Part of a small language model's weights: 7769 steps.
Each number is 128 + 24 x the weight over its row's rms, rounded and kept within 0 to 255. Layers, rows and columns count from 0. Numbers have three digits each. The size before them is the row's rms in percent of the matrix's.

# down: layer 2 MLP down (transposed), 2304x576, rms 0.0148, rows 1666-1685, columns 128-191
# up: layer 2 MLP up, 2304x576, rms 0.0239, rows 1667-1686, columns 128-191
down1666 116:136123111168120152156120136110155150114139102154131157092136139139128160072165114113126137089115153144141137142129112118123133134090138125149179100148113181143105094150093142120140118146114174
up1667 100:145149159099097146135108081133155150149089102149151130134079136131120091116097112147141116115104139128109142158126127148113131141157093154161130120142123161125162134134150114112148169111138109
down1667 102:126120139129127114134137112102108114117196123124183113137148114088129120130120159112128172081161160151168165134078107146146134085125132081169116121100143121151113104133144136137124116124118170
up1668 102:136055134114116147117141163144153102123137149127123160110130120130187105135117145088144124196109117127141133124159162129092126095117122127112134114154132100112137118101140113115144163129151115
down1668 116:120155172106132117124093130133172091123145190111121130124140144135108151142089136112136161117135122120107111123112127141106118153107107138122168121123093132102110118100097148097103157095137118
up1669 107:101131084170162077141100162140119131124110102143141146147145115120144168113147050112164089121135155121143140105103133125145109122104115168140087146130155107167100151112125131170096166114138142
down1669 109:104120124152149068088149126153124117111096178120129086141135154136139109104120117178135120112126102148131133127087132143113119123110098142066126152165093151124149102158115160153122125120130134
up1670 100:179105094133122129127102146147131126099143126137171104128141138116124127117119104121080113130154145142122166134127117132138137125066125124106085178118129130155132128144138149161074133125115127
down1670 103:163145096095142103080120170088156125137115088132149073154132137103131104145141131098097107092101149146130088118110155127101079152101114177134122124142160100107146103102145092131104117107150095
up1671 117:159124128119153165116127098125141166157116117131166145175144180089143130113068100096128103117113139146132154107115121104131160125093159101142123190116095146162147128152105146185103133127101138
down1671 119:132113164157144096168126102132160208143109149115165091106133149123128104122154118116123113129093107139126131115119133106126142152090159080117095095141110138132123140136182133158135114134105148
up1672 097:119132113143145141140174095156149148149127105149168110157192103085144101110137109102140099127136201120114115075097119113113129099102154122106140132101093131108139138130144121121156095114152126
down1672 090:118136132152130098139123144102108116122158114125140087183113134141114102131088148149131116145092134134120101149145100127147092167150125115134116151138119123118151122153154118122118133113114126
up1673 101:115130144091134120117185130121155130158164118141129149125112168120130179107112103117103107125097139114138199109123117115119103129107132086139090127181142142146133171145072113107147098094130142
down1673 103:120120132124132129159102139174100114159113164139153113137111106100125131108148143147126152121130158099133141132092119166128127152084077101141175108168136142148070134183111113126136122127170107
up1674 105:109157097094145118151140140214075178155133120111135139093136127137139173083129141114135150106165145106169147096113087089127128107101103165083137096148142155123144113132094148133132176121138152
down1674 109:118123163126139116118093133085107087129126154173125149137109144123153139142118080126097116110142130051115121126166151132158151138162138118105165182146118147101105128134118124109140098096127116
up1675 107:142123120181143129129131132164125113144120134150124152150179154151129114125127177125145159208146147097136155138119111130130140144098061159127158084106153116139139119065134095149083169112183094
down1675 099:130130172127134139124116163116136143088098093116132107144118132118130119154154137100137115125157106157131118157111144143104107142095133088125133106140098115106137137090126143137087152156158132
up1676 100:089113095155114185160124087151116100123084110142138113131140171093139123134141112131150124137127145129141131151083154107142128092107166153149127129169149135163163128154137096094114131134111164
down1676 102:122170124185120097145173113096102144126128167108129144133119111124131123119135113144130128144113130110153137145114115094133121141115131082155135096139145120133141132130135134113129110110146143
up1677 090:091119143114119171125100174125131123099121140109139155123116170130149085133125100111118154112126142119073100111107119163109124120107101086128121141129103158127141119161137120132118109109115158
down1677 081:147106089129103124086127170125094127162099114138146127086160083139120143142177164154158107108092120143132114111111138084170136102136129113123104137133148108159105151161138156109120114101164144
up1678 092:104005116132148155112122167122173125163131136101141068112117131119119154120112121081126107144100119107118071127135108149134125160140135101145115094099134147076088143136102133133196117148118135
down1678 078:110144183145136144103149104143129129114132123079108116147150145164186146118148113126124157096151111144118136108146126153141158103144119151129117143159134102120150114096127136105114164138146121
up1679 097:114106133166185127102105117163132140159166084136095123167135156150146169072154117143087156113147159130155154131133100087098151091118136162146138141101134103119102146137077129070098135097128119
down1679 109:125144119113118130133151132095114141130114136149124140125142090121156137136106115174108145121143121131162122116107158149107156123130126122128109114092091171144127114108168141109097083118115140
up1680 102:160147136082184155154136122162133151114089115133169147117097145144170138155131117150171092112118116179150131105123085145118107150113142103116093126096126129154148172113145125127062133140131174
down1680 100:112126145089083132118162091132095132171134146143109113099147153158129088112153119140138140111122165156128108119125154156085151118088135144106088118129140114115122178147153164111081142132126122
up1681 110:120173140137116160124129101138110108171194106129152099173110131093167123113136128087137091087114113119114162117135139115104109127119112131139162099132109100127123148123123106119131163094130150
down1681 105:109115152113159100138108129173137104126128145110088138122129087140132152158168149123156182146168126146128132110106070150130116140140120121124101147139157122139129093089148119109131145070119133
up1682 105:110087149118103139124133106104147100156104128166133107176119140110149133139158109112143119107127136153144138116122083173121123093109151118139159154156152067143155123154163117115100152105161129
down1682 094:097167095104129126166148108139109165110078103123086144087169099116081119102117134132141107126137124067089099144133137151156163140138124104092146111134149143119115107134132121134122093129113093
up1683 114:172115118165137142116087120112141138109132099181128129103104146138121118135112140164111147116160117145135131127178122116089124151114141141116108119158176145100087126124134123105116144110107134
down1683 121:136084170107169145129174095121130153103132101163144104147133135106099098129136147139135144108150125115104125162163111106090149137044123138134106110100151081137134124102114116138122151098146127
up1684 108:068083094162168141148102126118112175124117097147224134126104180119187128151124108119116134133114138154120129100127113144098189122083137126157139185129152123110114121134115087074117115098122157
down1684 105:138114112121092144121136124155123138099083141141137113177084097104099061157099124140151158178133110114122123097146147130118159131133134115126109138138141132089076148110141148126122102149110083
up1685 110:119136113106140170172130123152120146117126112133125146114123131171142119111132134085117107133141174127132125117135094118137130123119111101164131084090197132151118118107137113143131150127140146
down1685 116:180132121122126100139129140080110152104099138145116090112171114117162172147145106158130111127143141139127129102114102110161169115135111145123140148127124147120128146125128131185129148128095103
up1686 101:103121100148081115132152107117164145102128131123136154153162152102139096143143103159103146132122112107092124096142155146113101091118101104159155205146109069106097133145123159148112127115149133